config = dict(
    num_hidden_layers=21,
    hidden_size=128,
    num_attention_heads=4,
    num_key_value_heads=4,
    head_dim=32,
    intermediate_size=512,
    vocab_size=8192,
    hidden_act='gelu',
    norm='layernorm',
    norm_place='pre',
    norm_eps=1e-06,
    positions='rope',
    rope_theta=7580.0,
    rope_fraction=0.25,
    qk_norm=False,
    attn_scale=0.177,
    bias='all',
    tie_word_embeddings=False,
    parallel_block=True,
    init='uniform',
    init_std_qkv=0.0532,
    init_std_o=0.0532,
    init_std_up=0.0532,
    init_std_down=0.0266,
    optimizer='soap_variant',
    learning_rate=0.00385,
    lr_mult_o=0.996,
    beta1=0.95,
    beta2=0.99,
    lr_head=0.00954,
    max_grad_norm=1.0,
    warmup_steps=200,
    schedule='wsd',
    decay_fraction=0.777,
    decay_shape='linear',
    final_lr_fraction=0.05,
    batch_tokens=65536,
    max_seq_len=256,
    doc_mask=True,
    train_tokens=339300000,
    max_steps=5178,
    dataset='wikipedia_en',
)
Each number is 128 + 24 x the weight over its row's rms, rounded and kept within 0 to 255. Layers, rows and columns count from 0. Numbers have three digits each. The size before them is the row's rms in percent of the matrix's.

# layer 5 attention query, 128x128, rms 0.124, rows 22-72, columns 0-127
098:129194133126151121105185112137125117143140103135111136138117070146160124160150135094154158105091154089130134099110133153139116113118101107152125080096151066135081095132113124105129143135121139156092121095164126114144161139148103147158101151135114129124170131147128136105090127171128118129158158173126078136118145162112114142092153137141152134116157114111126131100121129133171104158135
092:130139147126142124120130113139137144083122118137141124102171124102134102155164161159152134141130156159164129111111102114116088071091142193118146075145144111129119094177120130084097110134143144135118124103114119147121134114174142122165144146139126174112130153101101146163097069166118128190120123117137169118135143114148100138161146115083111108125130130139137161128160135136097125150108
098:093163110118147171114147146163139115133152157130093104113146144164151131124089118154170126128166165121129142147119136142137158142156122116160095156139112144132149140141137151104150116136132123090125138148107137119106060116115148100143103147130107095145117178115104175122111115124081058154096079120118115080132140146109131137136169150079118124115102148128124094123105122084136105097123
098:118163131127140133130169133141112125127127112127147113133141110120105132074155117138154171119086111151136135115125150081147097139191111119147109131154104104049139110136122104155116147108087128097136113149146132138165091160128129138143108121156164177166116074151133158108105110175138096133088153151148134155128120129101126150106126127111147129145109137090138121112135098130174106078107
083:109179114085120132114108128152092153123117106130123103123080111159070113120118141151146144115133114121073141134115130132120118178109126157101156125110153104144122144141159101118134105075153108153138172133126102160204122160135173137133127097130114148132167118146132170072152157142122125096148100107125115160143158118137143128147145126160159127123148129113138121153155094142136143141077
088:099127104132118118098166123111131104136152128132106152089131119117098129153137129126103117104126131078082173158150133093117125104132112123106119118132169127135146118099142133112134131110143177115179113147114117121067106132132114149098156164128121182119128114108108131124161136174142112099115120166117138090168127097154171183109141144146134141136132170161158099116084117146125155188104
094:142130108130121083127132110170141107100116106154085113132123071151140125111084126113152095125131142129152113183110128083143154155137138128113121154107155080164139130148147156084090140129103116163119154090134094157141117133129113110122143088105119111106058132108101115123120139110136118091080149168113108122110148126122187138110114125159091181123104096108134142133134152130136132129105
102:129153142110133131151165147101131121114178105188162158125128135095114082148122136124143105114090099104131170139146154109132138124118136120166150154154149125150127105176115130139172088124143133127112146068137164125167126086130114117153115113144138140108122137134120104146145112159135099100088092115064160130101143091123153111159128122112126099121111133133152136092134137078158130151180
088:123098149133167174120102149120096125104106121148100175115152099110118124105150147101142166150132066136120135168144132111115125144157154149090132134111162099148103159154143132148112094112154142123087104157109119153121119153142150127109138177160121107135118143137136079174130182117131134168132088124103159157152093138083130141128139168150127167115123098130126142131105119088084136144119
092:116112114119126127147124145169136129147127143148122150166117106151156069145127144147113085147169153168120160126127151123128155110138128146116115151141159098132126140156154116119101087141132121114147148125176118136135112120146171134088174143170117164121111131116137120077090146129096129129157156080127141102089135176129121154140148124135146126124121087159143175086123042116120130113106
117:120148124137141169159143102143131143134100169140154096124139088113115141160144087119143123094150067133101108150148108133121151135146130110100135144102097108120121134089107097116152108107115110149108148119121118095114039118156109100120132146099054157082149123139086104128159152147108100130133123151105149131170150155149143143132094147134121104122154165098133123151126140156154148129129
083:118114096146113145095131166145183151125160109176114142169139072154085152129168095153106091105156123151100163141078145125156115114146089146125090117137107125112125160115084140156137156142141129109149086096092127130111155122122163109157144124109118149136185128116142140153119090152095087089167121102142158130150111140134153136139114125132148128132119119123117102150126127124117171147111
103:098117151127058133076130144120159122152148118166100133128134126137132136099089138128112088157152182127141156095123156104150103125105115096146145112112158139146134118128099157134103136135163104065124115151126147165154164138082114157165151134148141102167114162154142145138114122108142124094137113104161139146091106116138122118103142123102176148091100110155123104086150114123124160127150
080:153130166120143100157120153154096105120150123092136117165089134078149127148112160109097143129095158139118158077127144123084120134084163134141094141142154120133161151141118138102106099165129191142075091128130088121118159161133134101093102119141156136173143108117126145126114110089130153150100092122158128108114092116127115131123115149131103139179134111112118090105133137091099137137144
070:106127155140092143121175127094146121136127147101107143141128129113123091092126097126101093149114097071095114099200121156142124096085130084124144102108078147150156094085103131144145109122149151137150147105133134133147122134147122143142145088109135183123148111151160167125109133111107104113132124101133123149132118121152106164138143096111181140134111082124115099120101101134125149081141
112:144106128132109127100077140130117159120153099149182110125133130131131136123133121124117116175118140169129161127100155102113089089131111127148110107127181127147140155125116158117176129169178162105120112116135150158130153127119154129132125140169205101176113140142146161123111071118163114127126117109143110149083079131105127104120122119118127160088129130150158102116154116097115124161140
103:118090112128161126149124166177162118161142124103146095134160095091163184119130110135136107124147128132160128153135114166119096095115120109114145121138158115153151135115120124132097113128095123091102136086087140126132144128171166139141145110143147185105149165090096155113141146112158147127127105105127134077113123183117142102114119138155116146140121076173155124139109137073119146130138
095:152162111102151124150120104160116124151118104124126097134125122111119133127149149087121144125149133155140094130129090074097141118155147122173127086157170135149138095114146141071114160107120135122133177117105126122131097140107105125103151127138153144159119092139102120140103126169144180118076146131130100118118133105120125108131138152102094077135150129090092158151111145167092138063161
105:119126070141116152145109039168125168128137125120096118129089149144116152162131108159116110087135140104147132166093131143134147166132152148125089141152097114145125170114117101142125123111142154148120139145124156084113140133174141129127124137114146128148080147090130112170121099135098119109140129140108128132113096178156124129128129125148128094133137175086148152126089156179157104134116
111:158110140132108127103059111124127133115130122121140130147079138118123153144130163142138089162122114118152148150067121125140140127070130163154110098133112125112157119130132110124127129124115149135137161100167139173077119112148118138135155118120120142148129159109145090106165118118153134071091126147155115133119086116102171116107128145114151094116109129141168082086158136141091158188123
112:155168075130148153147173099138116145145150104165108135136122107108126139128124132128149131127098127086135116124124093145170124173129108152102164117138135110168144102155129146148120103155146083125142135099117157103118167125122106109088116155094072153129144130107124119102124146108126094141143129099110202146112106092147145126130091120088113125109087091156188165142118136114130142141121
104:099125136126132087121149145188094148115092157112110097131154105109102127142156074141191085098129176156122174120122100165114076140132137154124116124149135131163109067166116144144135133124108147105104115134134103113112134148139138126149148148112191161129134120140133151133158139116148120142121117139149091165124090149133165139108109102125163125115136104100175126118111122119124086132147
104:138112159124087146123143130102105139111118118092144148140128129091125117131101167097182111141146094131169101145103103109123153110091133135104133122143133183104071108083148117141122072153110141158144097122140152126142152155131149107160160095146166120113105179103089104084096093167118133163142148159146122129117143100156126171136148077115133142143121143140127119124158143148118124131116
099:156098154118130100133139139088146115113079143093131085148136082127112133129147160103116129150128119128117108133123067148134114112090178108122127100139118151116130110155136123136130176195105124105136095167117099121123162143108135100083092146129126123145142126102095092132103162110111169134078144145124111125147142101114080120142105151140168139117091117146098113122154125119155187114111
101:148156163101094186134129122168100105118142141130157099141119133135111128110140135097081142201128123189168160165117130142115157095139068125099157131163139109160170109120114100101124126111091109104172132138128100150095121138132110124114131148082163173129125127157117149126148140099126136124160148131111111150143127139122114118134123115162140142108119110102085129079148126145151147149128
108:104120130112105111145123126194133120127160165110115155109142152128113103108092125100098120167129111091157151146101105085187110138160143131115161117125121133137124099151157150143128129167132085117129113205136142130141097138128101120138112150117146162111060174091162136149114136123115106140113123115098094101102116119128077136109098113149109150102116092124146144117151115121092132126105
098:099175095167144133099116174112146139109123131122140129151107160122109098145131180116147126125117129078127124135077137127140157146118131112112098114115141116181142113107129125121142142130111132131100141143124126149136169113136140097086121136109115075133096118136086150161123126115126114108141104107133146139160128093073114121107107154171160123085184160110177067119175132159141120137109
109:089154106115079125127138116130121141169149095114151144099160109133123165133118147126116104107132148077121141146136110119140111102113141137147134112150098132169101121104149126084074139157147133150173104100122108114113109169106105083114137113147088106160128147109173175089136112122145117116141110148149141144145073098116095161144095129109167162140133146081141099144101143101095153141124
108:163134172123132127110125125130180096172150139102137112118120141124115106150141079112115103118104126155128073104083141097098147161122119130143133115159099109120112138111131142100099105149126126201144107130083136137155108127101099103125120083163141109131113122151091124103127169136127155106131140160119128160154136130095119104129127143112122091119118125119091171089176093162092114167146
110:130138150132087135125147121124108108104140150120115151144120144125125124208100084129131139135124129121138130087120117131118133133122094144087140125122104120103089129130137115120127158141060136106104148096182113127157086116153118115126074175166106149083155146133137126136139192163119128123103171129133121131131129130165086122108077112128123124117187143101099132151103135160155123156121
109:121146154131094136143152127154163142089105127145094165145121108106147131139127145122139053185057169150134109100117149124122117097156131138091117139102196115143113140123096133144127094153133157100103146151133116093125150150163094141189114143142123145128132145108135168132095130102158122122107108125139114090099111111125157131108161102121153103136095120155139139134138136120102128117167
104:163133109156120130167139122115160168104104102138103125124114078146135178128106122160127138113139107130117112175124145151143120107102101126070166087154150090126121162139088086101135112136158089134109097091148159137170116117105151163139167117166152143172141146111129116148099143110124107138136147163120162126154148123121100146121132131142158120119119112124142112142146198116102143121084
097:158124165132153117145170137157142089143127084146125129108102141109154100115103101150122138114112139106093114155065120117114151113153142145183139133127099155174101096101127111091119159174106135130120165116120138136134155139139094133149085146184118112103133091134117133120119163101136112088126133075122132126139103149131126115145128095117165127121128121160080140130167087177130146134090
098:146177174076112121116089129114100110100179134104169133139093158133092135113117097104123168141176130114161102150145124147149103085135142184140108121128143122169103141140116127155136115113123125150149162115085115122094133118121085172139130104124100110142141136131098120126139165096084156104105141125118132161146153140144109105168144119136102113120158097110114140170153153160112132124158
098:161149097128111148153077115134119130119082125126161114148136104098176128117116118149120098091091133174135113118140105115142136116109088129121143097127151125135129123157126169158154158155118166112145105142087131140122118131140130135120122145103113141123169129146092118070072150167094123142094176091134110170156133135092118116147136139116172092156087141094117139132148146137146077145139
105:072129146114120113129153153166135125131186133194114147133160121167133117130123119112137126107149127086165122110117109113139119115142113093151122057139127099054169143102125114118137112118114123143141125126175100123100126121171164098098135130128122143109124124137154148174104195152108112152129099100120144167131134129155111115135118122152154097129125103137156143140103154154125167145133
103:124119108128130173099117136113114134136176094144133126099110143123119126145123115152107117137145139149163149159130137141099120116191126156108066113107158124122127169177124127140108128108115137188127145080134099119096135130151171065111141154106117144092101115118156093120104104105122127137127155161150141134148154175128127181153157190136143166117149129130145139132119142167129116100123
099:105121081084152148112150127100112155151142148196137129122155112094158124120112115153133127086145155122112121109137128128138065128115131138161091112108091113112157120116089099147092145120123113084129091122118131155163141110155123136145093157102149157147151114084141101139147164115135119176129119119146128132123094160089083108158136083117146128164094109125128139114152111119075135109117
098:102121142124082119154167096121118125135111113124123112155105125109116121153128139165086100165137107121120167074116159121186118122109135145099146113150119128067174145140072085132099122132088121108119203142103150159124151155147114156101133121109119126141096124161131128096144137126137165138126117120134094114128117138135146136156124142131147180121092131192138132135111162152154138134117
095:098120148114141128143149135111147097112213108155139156136109156130137166136106143105147106089160128122119137160137089127185133090129108098134112123095152132143122151076150142126136154123151129139096159113123128109090148106115112150128126130100158137086114109131144086130183134097153123154147118101110143127122144118112108139181155090154154092103116086110111092114153136168141098132132
104:141103110094143102090126127120137112118128135118132162138131117132090127111109143135147086085100146150139150127101168153159137155186142109132136104090085132152152144153080105146151116165167156157119157089146090123114131101126094173099139128134087106178129118139166184130129117104131143151103118095117132156109127138111129081135102166158109148135117117085107123099113140139144124094113
107:111079115131119118118122123137117155127078109099095117100118152114146115114081140151137180080141116121103180143134134106090132162109109127142117157127125103112132146127117171082147144133164121110134134114083150147094136144098131128147145110142124124151101137119148186110125153110127129139141163143083128113117122129159172073099127143130122133155159176122143103081154116169124135174168
092:133119075148101169147109122118136122117150158161155131103127139159102117167130120167110127112163163138096132129136092071119139108128129132116139128124116148123142118085146114157133110097168096131175100079097120167139154134138131126151113088113126113128127087113120098159127148133148084110171138101125128131158141192174127118092120107119109144100143103105148083111121108143167158121094
091:107120144061102108145108156120109103152128142131141105157190117093154074120146130106132099132110136129127121127088097166153108144121149125123143061131155102142116134152175098134125160131172154160129142146138127109129130106128099107130126150130162102116168150137104103120115136117151199123153093125089109133137118085115151130169133123157125140111121107146075166132130132116132103104142
079:108113187104123172121152144131132117142136106141107090133113134106140091130096093126117091158128141174117155110111136106133135134113133126156158106144127136134135129167118110156105169154133134156105146147146114129094183135100113134125136163125142096151166157136137107164088120124142209111124118125154095117103092095127136115146129152130166163153085084129103115105161119128108154161173
096:113156128133194109139124121098127102141147159093134105136137098136108094169082182128152147112129134090121086115120125142106124147129147122152126142130163085110163150128134151102105134120100098104138082146108129096152104164154094094103090111106119160148111141093111135142157134156163077125116130121125118132144121162157148153075135137127089117127164150117131092149102084122117116096144
098:151160110159132097180100123141112099119143119129131130136152134131123170161145168145135168063136132101169120132137116122150175152135160167145156134124101129095102127126151130126083126112090104116148102102110112106140135131159113126129108116132098200106096086125089086133121145122144078169120100142130140145134124143132083137100119104122081111159142168104142149113142108118107123118114
069:108086130079132181083144131140125121167119106138125096134128147130167097151164101110160114122099144156108147092111126108134103097163095137136143091121143122127077110138125105113120165141162123132080123149135126138134121131105147128147151110158137107148149134145174144129102121137108165135157128131117112136095146081087123082173105111106204146116111102126124129104153124144159089151121
110:097170121141143149133134168140137124086143079140132132122181105142098135158099147105121163111118118180098120164116134088101098113091152078092116172139161127171140162139087136131132081155167144147120101184100140134133129098143178107156165130108112105153143142109115172118124119112116120107120117102132142134093122126109123097169142121122114138138163131124113125146121151147129100124106
105:127125173153137158143113101088149088081098118147157114150129105131103123111185122097118141101114131170115145108127161146148136176138140133117102124122101177137178128175104113143129123161119157136091106145121146159144127151083093131104162108134132136119163130114138086106156127100119129146148117123152092073124133091106137154106159139151152164143132129104116084105161149086136124132129
109:163138117132095099083142154106159135092151121119120130152114153121092069135171088124092120090117129140128137114100186122141158149095112143133105107147163138118126130105128105111128104162161134182124117073133125158117167099133139117109132118104126119137109145088129130152060100128144166156127156122142159140151112136145141101098145133151093152120149134150112123188170119126124126150131